Weights of a small transformer language model: rotary positions, a variant of Adam for these matrices.
Each number is 128 + 32 x the weight over its row's rms, rounded and kept within 0 to 255. Layers, rows and columns count from 0. Numbers have three digits each. The size before them is the row's rms in percent of the matrix's.

# layer 7 attention key, 160x160, rms 0.131, rows 137-159, columns 120-159
102:159105143163153103109149096088154093056182056162156156090079147119116145094103118128119078162158102133158101080141099144
092:155077109133148118117076152142091117120158110132103227161080112147093160223105075155106110164120110137143113112157071065
100:101110124133185083156087146114047120063105111087061177147136142190149085172098092144122111144117112114165161136167105068
097:165139104114076177107143106151204180216142140147142135086102089093125141091140205087111116123119121098096109122128132192
113:119132062137105194097119088100160153181160098162160174064119125080126096123214208104124121113116140135101117121141106114
142:130155059161157149170069128135131106162067187113152145146136105092158149162076116086109095109134167065080149154042103102
125:136072138140133136113165113135147105189144107097095077139092145149107110113066161179114158090083141151121098161159152150
128:122118128141158204133120145134141130142109049076121138119151178180165083147119178133097138114099124126130055119102120115
127:074179063130149201126089140151182135153088138099156091111168127130169155153102155112105146134115158066114114154094102114
142:186129130134101090142182062123137044085175113166123106121086158075136144110107131135150100094152088212157135116108165141
137:154095153131061061139138116120157089120136161137106113147088136118097144101096115104231134114112042230158080119114129137
109:119119142129129115130160128059131123130165182178112105173106121170089103105127113123129103110111113153129136098138097086
146:123119111163117061131199117143124077091190026097134207123138137152159149107140090146193120131091100137145129098101147085
143:184101164121073115115166148134151113148174045136087076125092161142100120101106139130120136120085076155171043096127152135
153:089172096136112145164066143136076141116073113130138172120156066075136172135142073078173110120111139078118137157102096064
137:084178109111137101100137121095128217167166188186149099132088118149110057129107149166074123123124168097117179122177167145
131:141159159177147111109145058124084172168070092134155138170112121103114126150159107127109141120163127077150062136125086115
147:108073135094084170156154194145142140115182100090087193106150113151113105126134089134142160134128115142186102098100125108
118:103184157123105130132103148099096179107082113164164194151123087108139108197157071086128099171103142089074126155100124101
119:143131146160174147099142067133105177165111081122157159136128100154175148157153158173112120153171158088054180132143078106
129:074138101090165118133068136151104165178128089084121107103124124166146103131076136145090129135109123103154188152098163136
130:137088174072167117132103109132060063149109122102081102130117088146099208111119111173211172124155084132192130154127164119
151:168130069159108077149136084158178081169119141134147104126137078115142152123091111098197102091147090136109087153140086127
# layer 7 attention query, 160x160, rms 0.164, rows 138-159, columns 120-159
078:121159093137098024165101115157124090101133168089068094140114123104080139120115128179089166140123094137090147128144147135
086:174167078151096052157133142132136101071125165101101114137136061152087132123087106164182187090097084127116145144194109126
075:087113117114150129062107123091139157151140123104110173081062173109144141143166177093117077150113152160162071141075179133
091:111114167131154131091146057083147126109184079162199199102103177095140113123181162115109100135144115121137160088151104170
091:094124119117134146117131107160141141178083148081171138170126101104149088119118156116130167100155157116069157214120139175
094:101135139137174120139129133127167108148104120134108102109161142109142142129068188178122167133058117163138114135120122144
096:142148167083178153124106125151138169112135075103125127131136113177149130141116192143083149173117102111127108071094118101
100:093196102144137157087102132148143145119086162100140150128134122160160145159076149082078164201112151105081116162138108154
094:132117103165086128153177098121153076098137130119167136130113163130145160080140125082198115065110118143160106103121108127
090:193116165105072104094125125159144132106165125161125108131096128127070127088121131119155125115143071186152092163165154185
092:103141186126124137109160154117123180121133119166133077165132175166152116126119161162058090115145133134155120079136145127
099:103082120166137112139147113134125076135170071123118193133097133144212156095136061149189102169116109135159144118103067125
093:202143129100102128131160175144201099183166084097091096114108148112091115081136152156087147137119081129139083080104175180
087:111153136106079147054091129135114156138070105167132162151135085094139166171147094065114160163140131092141156179156092156
088:045225100144152130119147150096179193154167171145163110099088099131142101078121089127153062104132155130119144144202108127
100:137140178159128109133082093136148137180081091135184122133157127113060136136121106103106145110136107060155074103115093143
091:114100164086145174083142159124167115139128135115060147139116158128086110109143131134134198164117125158148134054102156078
095:117095175145064114090113141128073163073121097120149162146164134132135133182130068101123111176101094119160163144162099142
092:128123142187159074196100041123168078137138128115134160126174092125143114146160095129129115173123139105089121113102092095
095:079150123073154092122095164162144142216130099098075107127137092164139142124111141155156106130116117139137159178136153129
092:193127120081122072147121120165085059176121130188114132134184132135096136106119115103175155117089122143135113094138153081
098:165149130195104086113169113179180083110127136117107121147060106140178073100115100108144106114106130125097093166122127164
# layer 7 attention value, 160x160, rms 0.107, rows 128-159, columns 120-159
108:136088100166115151080099096130099081154160152109105100150082126174047105181106111110097106077061137131128144166081099169
102:063162116127092134098102168131145132134178170135081139123148140160170160070168121172075130225133135168169155183114109124
117:153101131145129142132128097126122085113168129090153136117123161137099086185149134178070068087096184142113145149114129127
106:096081154088100144120147136104062110108101078134186130122093181181117126147114096091126131159098209154077115091098125215
111:165063127138135132138105164119128130100150158111106133128157097115119117129157126117062144070081113119142133255129131111
114:181104105095100116117101109128154114132111140133066125130109134132177157138136083095093118170230127120115118097065090164
124:151130109037158105108133100145135134146152131199123108138162148138124106111120161078133088168140082125129125111156148129
116:119113129164130145101096190142156126131162128125047125161137108126148135180142156130158172167139121143107148186138119077
114:165165115204104167142130146093120114140124157089100133107128163107183120152127115136129106126036151130131138110149157123
110:163104121168123115092122155094114139101150135185179131112118161157087134147112130179167075095025146130141082171135175151
109:092092161062155146110107147145122166164153147160100138169094082130090146190127135105126090081178092117105144133093093128
113:168123131086134153090144121183126132121125124154144141147077085109062083080097157104084095118170146102142185093136127142
110:126142122091130106139130142204111168117094079157123093132158133169146160132140165129149255143159114126120154168098158189
115:115049133088136119133138167121135105154136181144126120110126123107128158134155101124113160146100098134083060147108081119
117:093123124068147134109151142128169140087128128119067160108117102107179113100119145147136153091122122129219092143145100096
103:164168126067130134151132171118132126060110133083197154100124138130100125102105095144149137097129152129140061145125108180
111:156135102135105157091079171122152146087220113088143132152099159164199036146100126136144109044106154120146122152129142122
108:116155148088148132148144101121131120126128144107137158098152146053124115079135135113167188184110128110162143099102125103
116:157080150147117096141118164132167100124185100144096138160158129131125148073150117066137132126116076151081106084158113083
118:153047121113110129130090123143072105155111122115024153111161090144114212148166060109105108111213108160139142167148053133
105:122149123120137127129161108148157135140128106174123141151104160130193012217106175120143146054116100102150141113094096104
108:157081127184150108113174140158122108156117135106100106117153154191153083153103148094164150152115082140122143112150108145
116:168084105151153175088096143148131122120177137069078119151081154153138107164140132166119133092116109127171101169095136129
111:162129136097116133122069084124121093146129086144105114150116140185091109062118157108163152115163174177128175125163128085
112:161138138117132100128107087146129101103177100128114105138146118056126133146142140112125121126091105154169110162105105182
116:113119141134151105148198143114129095119108115151166133126121134065049074141111128102132125106001163111110097111125100161
109:160107107173105158074145103130107112133176169096084116126102118125079133159140114127092053131122169126163077198181097173
119:108108160114136136116131152123110104135168131100129127156089136129058055170109135133111084022118151122091139063137080123
106:122104132087135117116121145160092145125133135171119102154119069142168164155109131195117143116084082124149148162133122056
099:101106140151122147163096043089118092165062163119124148124164144091147118171128114120121214147150194129139097111112109144
115:136165130228109123139167068130139128130163174151168134133151139129062142135123137152147102049148121146107081142120145087
116:124024114145136128124087136133104123157143177138075135146153116183148145139132127165154171148114084152161168134103108090
# layer 7 attention output (transposed), 160x160, rms 0.177, rows 128-159, columns 120-159
115:133068153107133139142165095115157145123160163118127158087102130137062136146137117151129127175175158116105144166193100116
108:140107115141182072111177108124083138112146105103107122121126111124157115196159180102105055129083120091189121185163100087
124:136094098119093136124178137195105127146170173111102107129110059127158193130148127106133130119148120146080087148117129113
116:177136144110099086148115115128124127130108201137167167168117148111125137064148149161182108110160161087154123119098078162
118:123116104117103146152161120147111104133142165113127124132153102144078120164111089131128173207139100164167158078148160103
117:142102101118105177122196040089144148154138148163090141143168106217103157123171178101131150129093080115138131149140125113
125:191113140181122170133079123157149147138118132123153189056196113131135174117122117167105202060081089100078162102103167119
129:119080047124149154186085081116130118114132132108124150156135163112142136157150093126107059160120137117149179096098170119
124:057167139136120151151141129163129098163158133165131067203087158140095053091083125126207123131141203199153139124219079117
121:114123147142128136137126175139121131140118213089150058098116162120071083084108104111164107085139138124113145143192096133
123:106096086144182083076172154120125148041174148081096140035151133132092123119125119138105164173090131073083109158087148187
125:095158148227144088154127092130187140184131085096165134107170095106131121111166157169126144112097104057091119160134105098
116:170077170088142113054122117118114104112122115141167122139176146082106140156115146126112186148090121111139130121084150129
120:180142101157157176046103158146088141091159108117099213141068119154177122090147156149121123149172131143147186112054085084
125:130169127161129135095143128081153152143175118177131085123092092091131121149169089135122115138154116156164140107123108112
117:151143090193087081141113133152139226184108154193134109141100167133131085081140105099108066081180160116173157074105194111
118:163096117181146045103125116115172124200157221146150086125060154120118099117192098130138099145146144185097128131180106147
126:161151138117100091097159151152145109133091124199090119091111163091138103162173182136061134176089154152150131119090121134
113:141126102131137221205094064171129140144146163215147185169148070111142142168133091182148148115145162144121197121089119108
136:056147082097118132162206115100144100080115063138135140163154107177122110142113124098148135164106179110167152128124122092
116:155087164103144164061136155114121140188148087136125089104070137079090208186178140166122169153089144127158082154139178126
110:110077151076078171101152061150178125135135104214165121125172164119084149124181094128117199133126166111115179156131099049
120:151069085142137148102180097149175103170178202167136145130135053107117156137126128131111122162134137167036133101136123129
120:120152099118104088225095065162121068109115152106160101122081122107109152169155066123111114147149160097057095113147158173
117:112134192093107115169142098087127093207112163109133173104096090118098146206154102108105147099110186146118152110108175123
130:131182167112096182121165167194114214157123150111118126131156130122041182122170123148120168119160111067160170127089136103
113:110130121153103128177151109116111115143150152141134148097140094202111108106118103146126039139155159121155159147162126077
127:120122103180079102127152138164118154111131097107139136103139142134089154144201085128116103169106131108071096191089153142
110:094099208136168174162174121175118070140127141053173156129108121125141129153137118094103146153100181175104115145128133078
115:141189095123052093144128111096161091159088096082144147178046153121186187143148172153121077133190168125200120077098117129
112:090148136123146133126094172091064147107107102086156179079108124088180156149110138144070103125144165105130139142113115136
123:117100126102196132058158107089150090089164093151171157123090142140166151150140121091109157168128190101065130134064091084
# layer 7 MLP up, 1280x160, rms 0.192, rows 0-112, columns 120-159
027:119114171149120109175156100118059135098088130105147126119234140128123140127097116118156067123181153173124137146145082135
033:156110162112085122203175130177106145101089134093144119228141124178143141113113097111124116091155137113116172080163057145
035:153105154105048094177162093139053127053111166140159126192171096162099158134125059157154103102123122141109159115122123117
034:128111184123063095167141155113083172074109135095154117145161142208144097154093075119171129138113147174032176099101075120
144:130068151101113115135170154189115094136092106137154046144092169154109127089097095143121146075197168129114128143157117104
049:167083138144071038223133104146094118075105151129142126158116118153110174099103119095160127113123118147131132159193140186
138:132100115080090076158167163139110105111119116140069065125130142104177112125118103128133127146085166135104134100074127163
027:140113156130089063163154151145072117052087128126081094165125097155141097097111065139125109113149143146143176114155143136
117:165080170185164132152082131136081219081157121165129137115177166148093112121114133131111154172138092108131172096109143093
118:129150162138083097157137071157134101186129182087118065161119151200094100085155131119066107098185110099140103091135144183
038:110119133172112062185141114159105152087118167090135117170163110123112135130101077117171098142130124129109131143138128112
025:156096161130102108143183163114064176092128123101141122167117146092156188138117098124154103103192194171145168117130139151
113:168147135107057093149112187099152137103099088089102119109124159135172111145109098094124183168171074190161089116134132120
025:127109146130110121174147144180105169109124108069119093154152115154087102141133094120167078125158112143129172133131103109
028:169150143143068111179170163141122155073116119107113088182143108146160155163077097164129172078119159119116146108168125154
029:162122179135063103161169141127072150127072149106133126170170169152141146155127093121121127092134140179107151093113095104
135:154042175105109095136147097129159112171135151109163109116096120172122152105127112158155114120080122238081169116220159150
025:108068179126054061154129148142087157091097103070109092142140104176100140097087074119166157118150142185088155104150110149
113:123141142050127128145103096109113056127118161114133108138143194107142142122070062150143156098178159120153137150152094171
045:092139120140104126195111146142149120107149141127142108165157160141123160167043141129216127119119137174153163135096112091
110:162084118152124158164111095150101184117116124118048099169102100186111143155126103203091066130194180145147160130096145081
119:162067161096151104125143186120081122106147149095139118123140099091120133070121104133147137112167109160084145099185124121
136:163141130166133139162148157127090136082103142051129125139124067111094164108125107099131183082123100195102151133168106092
138:119086151079138134161146121146120133148159205121101095131164142193137162143096118127065145108092197159134130129142131167
027:133164135133100078178144094131086172133117104111136122148144131146143158105093109115136116115167139142096174117136104119
127:156102130097125118161100144130138163089111141075093075126129114147171138113097135148112115087090076126177096160177122144
035:130089178114061122173198139160078134077106111139081077188179139166149110134094063109161120124169139167141167124110135072
136:093112168077114135121117152119092114105062175165140093207142151118065143167149073117079106106159113165075115167136153088
150:223091153078129140079187086208142145110140200106152106145160151119082162108109088122175132103115146117180088097183142119
122:144089110157120134126097132099094127115137167091091143184141086197149129164139068105159099090056132143121086136129081124
029:092111155133090062166148159143038116112089132088097091162135097155144158106100077129180120118165128167099187132133102111
131:142131138084136141149160150129123153132131176105129138131174202103117088134089043133068161123093179145112111204172087067
106:133075140134108085121148143092075055106141119189135076165125096185105110154124086180143109095165125149143145129139090115
129:102143139167130070151136127109096135136126173171121118131116162131154182174123112178145123142152161126136097120145136103
129:113106123148139090224148106130096164152138100116106082141092128157079144153134130124120136099085160132133111067118120103
031:137112187102063110183175130176062118132124176107127134156149115147110143107089087099144137125153150213109182074171105134
138:111103125127116090138097156145133093129112137139188143174132176140116125161128138138129135151144085141135154151084104131
117:154158157181055082134130151139131076119101129162130089134151178100061191118118109114171157131087115145108118123147135131
137:173088184076106071119143105137097108064176176139161096192118090117165145109149132109182139126147116122089212102128111143
136:184089100152149130121111169146109093119119120082075101160132093184168136143066116081139121123087077129140079134189099092
034:172117132103067109163133175125081168109108122080105107137109101179147133119125074071110113107121123126095206135137146114
125:114134095084108096147166086200154089053053154083111125160183107125186184131116117134102212146142077163080144140105111149
127:118063130071161079162090145092145092160081100098109128141181097132149130142107102161138177090107166126164149133137139150
123:138158134140105138133200120155122108130118093152119124126129106125168087105120107125150161145136107171114095155160133116
027:158139187139097082180168132135095163112123117084180103133136149133092088077118122098158123130124132133104175098181071136
030:149103162118069113166144186188105169092107118091087135172122108135102160168067082134122126088126169148097156156073112131
033:165090171146078087178119149143082141102116139089156119172140157144127134155089100164184128105150130141100132174128112156
109:169187164115152052142119099125101142141159151187068133143124131096092181174119096124136121071175114144140167112200093068
109:169158151122171142132063122147169150116130145152094070139148039135142082182081128129153130120053138182092179132156108098
039:155116158113100071181103157140066146109086160108117143179141121141143116133099103112151117134142114173146130147077119112
122:155166133109117118118146111106129132038148165111127106168135101141161100092123142038115105083151123122138100121168078148
124:188131143105101126141152161119090158143067130174090076126195146155105093157099082119177107171148076156127164107109116125
129:112115149151084135155168119179111129123085080080166132145088185187130229109147129110160120145161092121116070115124070109
114:129075152125138133152095106115068160137115078036168160144165172136213117113144121130068097100095164176139114129073112156
117:123116138149098094179100072179123118113143202102077137176135093102082134081152134095136132120179093135123119105150098171
137:151115130111051102163085089139147192104151170122136127144094163089187158128124105108165097129144174128114140093124068076
124:118071148115128104157126083099111149133111113150171130114161154147086083074130138183106133184085158128042182174103130114
029:148137165135101099210117123148090161124148101113112141180133133116111133104122101190126084135129167132116193119146109089
128:071131171118161102121181079126136113133049176114164093176211113177132114163129105183095137103122152137161110139142097103
121:135086143093132145155141123119157130125163132087100112161124104171138130133120130125160130066135175137120164111127108072
137:108130160154114039165123113132111135101106103071113113141105089129109176170135182111173107094134141105120135094135082127
120:138105138134123114140091158143098076129151151142068113137088143083140141095145140100143100111133091161079142127171108125
138:150103175091129112179090161116085125090138152172155155140116090126085128166109126148117086161080076124171178087186099151
118:193131153068114168133173195098137118098128156119078121111108153145066135138137151133137087152092168136088098151149151129
123:152181156172100112187099169130080135070168082132138108144105108125109109181126115056115052146118067135132187141096158156
143:158107177196106139158106128159075114107115138078157112129174154099127158135111130107129176100076129192162108093152113194
116:176156153095150141121156131164110106080114120102163136123158140159126163126056099125149179172100140122114130097174104124
107:106139134152124048149126127090152144077154126190160137106155101095174176119122111154206097136117160112129137127180077153
116:180123147078081123141085097188113090147151090119160133184110087161122190156063120174102125119139144132238160147110147149
112:131157153164076133149055141091133129131155080131175143087106138118167155171129081151109148088108153170158120053113109098
113:131128146103104154125086120132147123117145124110116120136100183115101081173093134156116101135129094145103072079146158152
033:136126174157056101212144151143082137059140143087154123162155125112121154102109096164127129140097181137140190086133109144
112:122121119089125141152077141142128168088082193139093127148146102119143139173143078133077103124116162153104175148098102093
104:194068175086149129107163121137107103078177136146105138131120143143107085170150099122151190104180137114095228133141109097
128:121074144134063053145155151141108132048158132133137118135160169157084117174129143126132136115075107161169092123151080152
134:175159127123071090124117212091116118101112212136113050171158186123119161173159138139106105059151134134136096180070154122
115:176099120125132099121140139152136174176124155104088045163137172150150089108148120092133123138158104149125121170135121147
122:105133114055154043128133206124158137110086130142162118129103151195189114093092081139116084121123172108135159123089095133
119:138074109176111126128124149106146113095155172115136136142145132109153122179115082082149119097143127139099131139141081092
029:141111162121064121178183143148033182097120143098143083157132174126163146134126081106159127101167138145127179110131120116
108:140103138106131120107079132122137159120071096166141126114132158112126168108062110170135121135119154154143201132087114118
131:116082171145126070125184123092065135081099181164151107117122170133147170096107102124184077090148127172133200155118103084
129:137137096168059151181103136143056123131173088175140145142142084165142147159109046117096110170160149162130167118105131086
038:130080182166072101214094114115092193114108148131112076203168138099101119140083089127126157108144111136124156123154116129
117:136074173160131121145149112152110175160070107100124135143078200168170109142103138206113146054141102120124148199119123097
112:099133118134073087137122140110117132135018131163100059120097173175128120098115138151156110181129141145096109119086113146
106:209057110172104095130122089217151067119106152116128120213120089124177146126123104096155140128140085165092141129131147176
018:136070128117071096135193141099087187087091129102115126114177158186170093111098106076129159106130103127112163149114079084
156:121124201066077105186105120126098209134126105147118097188149141099135146162095121127120095177117159139110108077173122102
117:100137150152128109135114107081136136109083188130086180104120152092118205129149091122092062074122132126140142138156111119
024:172137166165117075176170148169065143137078146120130139144152156098159161107100093130140128129137144153118165114125097098
024:143104141143118075151153154177077167094090131118091107192142082122109161171096107118098124140127100167165143102134124154
114:174090170077119110128169113115089146119157129031143132102113212065113147137106117142155181110139138151126122136116130206
139:134125167140125138171100143129078061067129110125128142132132139181084176152102095098101058080158192167181123123064137209
130:115145189094089125125157077140064098110113148118147079140078104123144179078141109104195168133174166139110150172203154169
026:112130177148081110177152126155025136088104137084096097145146134151138151155099090121153133108150147144119138114155117126
030:124089180148110110178160117178050138089120127148088148188142124180135125092107096101160151150161115143098169109065080131
122:119124152094137109201134107107101159077096111134077079133157129159143150126069131163115137113101099138178120096137096130
102:106124156117115160139178149115163106148159162114067141134100118141154117140125054176152126090115141131081108102154126118
132:142093123143109052146131146148093128134083103108098142145110080177099136120075105197130125140088115153172168102138146151
107:105134147131078099140136172114150186164162144195129137120154108099085155197133110179127137099199173140130178153160100145
043:102119167092093090181160138118066179089106115097123098161132163139151155145073072114110106209141141168177154149136082082
126:111131134102157100137090126172131203097152184098055108189087167150143121096118125115137112139115185132113149137112105148
131:173164114190115129137128145094138155081097135089136132115221159083111175101143138103174137173144106140122116155149074098
133:119094189103102168167107093149071110110131115067144117156098143153089137100093124137131128088189160144137168133088130174
089:162141120128109138165088136146090078148150061046136145136161138122109125166121065101114157129170201126154115157097091115
116:108083134149131105139177092126066114129158150109143139133083118135085124120086067129183113123176125147172140142159096126
122:102097135207100111159089127150110191120113128132119129147144117097177188121090145127183073162118130196103164109098109084
035:142068131118075100196162146178087171123094139122104092183148095198119103136102094152121120128122117121149180122157131038
136:125086148168111087137142098137164101136078133112159094115128172120111113138130115225110131112112132099205128165156138160
128:142161111122092119119155125101138139105072081106091090114159178145165133124102113136167157103163127124154165143193083084
133:129150178188093073148089083156081143114126125145165126196091136085129187131065151105105140153128119108079150090157068134
150:139119116166120144215071153142051183143115148158117134159142112098087187142100089154110136103132119195142113174117117119
# layer 7 MLP down (transposed), 1280x160, rms 0.179, rows 0-111, columns 120-159
024:154123176063176134055148101165091134099143091151179147096107131091100095086100156119157186114144094087124144127126171156
030:173146124127143095135101068130097162150130103131151139146122136106101133127129191193120152138126149069078117177134175162
036:102092110141160132137154163129137112100111123169105065132119182221096126133160120118094164152133134197111176143156083124
031:131173153149080134104141109098071127085150100111048079079122124132108154218077173162146182090084071084125136102146194156
148:114088135129159107168093125135107139082146165211142140154096163060101112140107090182122191105103140149167131141125096102
048:142172119161111065177149213079154082084115131165146146136096164114131114134166094179184133185102160102138122162134104140
140:114087203114135130172177054128149147140097148123111177170166142086108131066137153136082159155154119081115140195172078106
018:075123157119116146100124171131145129153135092120114169126123132127136128176194126113075165143169139121158105135080177110
121:092073106132143144155176118150203107109098097109135178210106143154112117129121189162144112140133059141190109133078124146
124:145091109116156138100101147189148034112128110124141098152111081153124107116086076171170115130080099117059124135161095131
038:132098151113119091132135146082094085142122103114052114125148137168141083140176153123076113106125192117182100121131143167
019:091134151174133107180108085132137103138111128136091127140105132153080127097111088124134156132204147152140129076123150187
118:077122069126179140150150204057176085147123124119138171033101138153104100077173108184109166155089137149173152092112112157
020:098131097086101133174142145102151129097113111143144088112120104077137124118137118141175123156145120159166150127110140143
023:083139153169138145118168086109188129094148071140168161122180163073126123093163141126126107126112170114134152101150106127
029:129144182092144128090132178150130110140064077122124136136069167135133120173125179152170152186179131126101082158180161187
135:086151147169093097146114148110120131066133158073123092162137101204159125137156110147105091111113113160159091119133173169
024:146154140105152129148093173170110079119120118121119149145105110145132089130174081077125128156121137094168065170110104111
118:148132174100177160119063101046081161172193179100107086153131146127119158108154162121104161103104098082091133154049148174
045:067120114134150149146087100092125147105107111179128100093098107118106125122156124163132123170105133164160096075174176127
107:133098170123139160111108064107092152077097139169143067089068134093074145128087152120129150120141128097113057161096171159
107:127125118109208121071075121116152118172116134094185156000087112133124125068113144164144120168123091135122166089080124128
134:187118149156144106148115119053121169102160160140125134097167141140119043147091184128075115069124170122120091100190135151
140:104127124107157161047077143124120098146171125144099116141091062143200185150120090140171115104176107184157074097130168141
022:104134094139126135085190141137163128109173139124130159135099132101156118131136184178086132120135148137123094204108158156
123:111143146173133179071122067085110110137119125142119126031100126136074161113118180067149114121073137098154146143181126114
034:129093123077107105113118136179153107114099110124113145146140081113093142091109100054158071177113111121096129150069075126
126:135121129138208101068155120081122119100119119135129101099123081159120109129169080073111145122190156077134140104074151121
146:106182066080176121122125082099153163121126136136099142142131127141174106165110141115171076049138135111139115052090165096
118:138108054182078098127100107136142184162150191106160115097126182195120104084168123128149099123134131102183108163143166121
022:166142188102173166050150100124191135147140136119104116097123129146161097112108133120179104131139112149061114151070162115
138:112102090184060194138190105135104147154101110160101131150163092160116107137134201180127121075114129108146080118139109166
104:127155185178103106063142094062065110129109122172156168184118141108137128170142131073083077103163077169087063144113165128
127:073112088129120117186117102089154149146103189206098141136096158115130139120115109142145134189149121153068129151163124113
104:102177143157106135075147079142103122102139117161114121068111151132097119159122236088111148159095146138104169078157163162
030:145121126050122144097130184147138103144118114177078107125047130140195165177152217135124163094158046161094165133190090108
142:050121103102209100162051081105096078069157114156114090095159108117092158174129119059155130070147114142133160158108162166
122:111113209139109151083095194111111148074092120114069156096175171163122097134092119185101180112163144104142121119124096135
138:131175145098160159099200168115113111109128123073147136121184129142179107101128213105089193130165120145121156151092073148
131:158114142083121095046109178186131099157128130115133067132176216189136127086087131091160147153069103138102123093175136102
031:104106101103123132066180111106110162114090145168065137100116153099098100129155169086059094084113126123167094134167113167
129:112150126103135168155153133135178199074120143137193091173113114155137083127168125172122130146190125196132143049100131114
117:095125113173116133110030150122160100133121139181107129038081174129128101132079149084124141062106100145177151091141129157
115:091122107099073172119169117198190154150129139067200126015177133108084049125060144104155119149116150108170119129171173105
020:160116112095114192096130130145124138087120113132157129066127122109215176166122152124149169119116114095175141118147155112
030:064068198180086194094123155167109114092135121141146155130114138144097125169089131162118132175116156079139037101108127107
029:130146105119117132131161162113144123123173107186086104204097138177109070131081138082147151113214083117151113150113125168
117:119150139124207074090106109034154162154154147111140162104125194155088139116149151142112108167118079114192123130186110095
105:176092155061128150114127105178074139054142111062121116171108175144086147125103159179133185133155107147107167073151172122
039:139102122074099149106114169153153098151132145059158081131114155142187132114141123178162138078110175142050099104117167133
113:143170114123169125128118133071236138078123078175160138166120146110056092116104142120119187093132189131134123164151137125
125:123157098101119123162146154170183104109174117118148127123097106084168115142076144068122127113100221198127128128123181101
132:141136128026165106119159110122163132147178169103168121162112063115088132118137145173168128150111162167168130123156078078
119:133131161157139153140158139137103154073146174089118072124107079135154053105094126137092093112119143125137149132087148114
124:129165108115144104140188120162139095133110107109150168086097142155078115150137191151143135097182179174142074137081081156
137:158143165161127134094059102168119129080197113100162140139115120134097134118154147193151163032096122134072128115114084111
129:105119150124120102140153114062074183130183072155153112094117163123110201120084148112134125127043163161107161109110155163
023:179176139131136143113085120080093123157161144110128080124141111170183087116107147073170122071192152130123122144125159124
129:123156156138155130166149147136167118132130133102131153230153083114192107150146121117162121128145136082139106088120110121
125:083133112130132139137072149132129129171090128126129148123091141135079131139133065115146120077093141148112125096142102125
140:169181113153105224117127082104071128092080093086182116177098119150111132127116147129091113163136130095103145158153136135
115:111156095063209142123148098071147178146085129133094160092112161134138116127121134153148105093159081128130109061157143149
137:202132108147127171135088067098134153085123104107132154132122172086117104077080098209129137167131152139101125085129103099
126:162093148180132147031099172044108161215160132120131088044193131157119156075092174121145130111145074142137202150177130151
124:103108139103140183123037151164153159126104120124180141172118153126101134146082191134174110120151144163162106123104134136
131:156174117138116102040096113144197139132057149148146132103107083042115107107139125163142156074127167120139145127135124134
122:107092124091164116127195152141093138089131095157124149121126172168119139123096161204114191122135095130157064107128104114
109:104088117144141163181154114122142124145153115133119142138180131127132079133098116095130157083140155098170093111156057174
121:100110157089164110136140112159111109127172123105166178151066047082110208139147127159135129152082122169087133150070176127
119:122128112154129144082128144135105116179110129136110065189125145183153105134129119131116073108065133146150096120162142117
118:149145155073116151165099114148113140146122122089196151133148100143127158115153140137126138181139095110107088071148183164
027:144097123200146173117100127176138143154104094135167109162102146133151143114123125149101155149132099136167120167095119148
119:153165090112150180171083170112098117137117121123147068120170106144117133093219169123065142169079125089113085070116174131
103:169151162141141131111092189158151169172109136191200083119102132130137145066136149139112129122126129142071069105143139147
131:139120147174128157061107116182099178102151164047135112099127103148158162143088144124110145109088159112120154196106190164
137:118152156113156108089141122119181108082131196143116178170149135150137081151097135117121100142223117163136100130110156155
118:149107141108151155122130195134157127209167134143137156147116110108059170113204173164187089161125091148139157099158164107
125:088100124104169181070124085077128151193131163165255111044128163149116117115100117137151107151136149119101078153126090188
114:124117134158149100087161113078045145204184162129154120113112072124100125109156192155127121126120124110092072116116141113
025:137132143123131115140148094180152111152135101113096094152152130139146120160097166137101107150150062169087117127204176142
113:106192145129163078154089170089085110117105122143128125054115147172163111095109084134119117149131074147148141190132144053
132:088109091135066127148122141147116170138202218109142085124166156115169118122146140095134097174128097140080108124134144079
135:086142106145101138121123094153104115169134108137146158221150132151079117173040140119124132088139082121123104156142177114
041:111084128091176154106133122140083131070054171172139156156077122106125131167156147187074084104130186075081101135141158075
123:180122132070175112153127141144131092126172127165114091200136060079109155137146099080104134109158108114138096119131130157
116:086105090104101080133167141086124185079117121156113110076136144155161134061176145119120156179095124158145095154121137099
103:065152161052092148031174172127098190161150098148133077109122168207115094148114157098077170169137158116167137108130135131
010:117140192119053116112107109103149098106131114171173140142105154079118132210100115115069131141110116130098046110140145135
137:143088136153140152085020053106083148135089124158162142085129165152111113177151119129093119143171091173145096137129175068
121:085101161190098143103101153110150164141142085165173150144095109074180108111137126135105151131204093187125110150130120178
017:175192113138139139116157114078134163128137085078173150060097150096114110187139108104170113143145131139117182110097152131
022:123112103079110147085168096137146062179137083165131136108087178146084138132127133177170110141105178147111108176170159132
116:053150125100064183160128145160176078135161104202145156114109166122157123096102130109128091098146143124129155106151159086
134:182131114125091121084134084131174147038149121170102154126167169166087168158059127141183120095158124169101078124141123169
133:100125214104103042131073151153131121114121164099065088165067183135118122177170089091106115150085071132118125150158119142
020:164145130134152183129075089070117125148167115167088149083075119171144090176064115156077145116193094168111097132118093141
029:163109120105147110147155092187146054112137123150141131131165139061149078118069136118162086134144164168149091161147128167
115:148178129111159120123089132101117154124128145148112116000108093163160141090090137134085119177127083144142170112109152113
113:138123106174146155108080134077119203156174124139127167138098159122136196129144106172147165085092118115021133096134165058
137:088147140186161109180102104133133160061170193154147129188099123136097106133104114096134062143131104085133139162075113146
112:111098153097158151113090117133106154132162121115157123124165109127133174092173128101067089132159095141125139179154159105
050:098117119104133143067096059127169161141135075145107153093097141123133099110183114144087120139154127083131145139123098111
128:126137102146109112087091209104067114139145096147139124134167163101087161159100149176096057154117099098131143095117142164
128:138091118174134150128182105101098144085126124161175103112128102021042116053117101137119134141123113146102149138149163092
137:110171124119075130147157141106057145096157165192186098160126123052083168083090082132105109156147153138121146138146158092
086:148127129158145117159102157168162187131103183138146036004121143099127093090089140173072120096127150160154139138162097157
122:055135136123153092153089136107078132140118066133126127122127144104077108237097128177201134131188119170075080102114099120
118:143088164122190148071122151089146106107177115110093160100110149148124097106151122152122107121084118146149109118068123126
036:135094173135167144142132109108129076073165076125143135129155151137162066101151083111165162183156123147124108105163155087
133:154096159099198068119176185137138141161161090128127138092161089107124147124136140095100181163084145069071120151149154120
111:131110172110102146043074135170125146121116114110086102000120120129135145141131123150124114127153138115184124109113146117
137:093217110143085097128143200131140153119093198099100092113136075109155163123138125100183166072126157159091151077112119150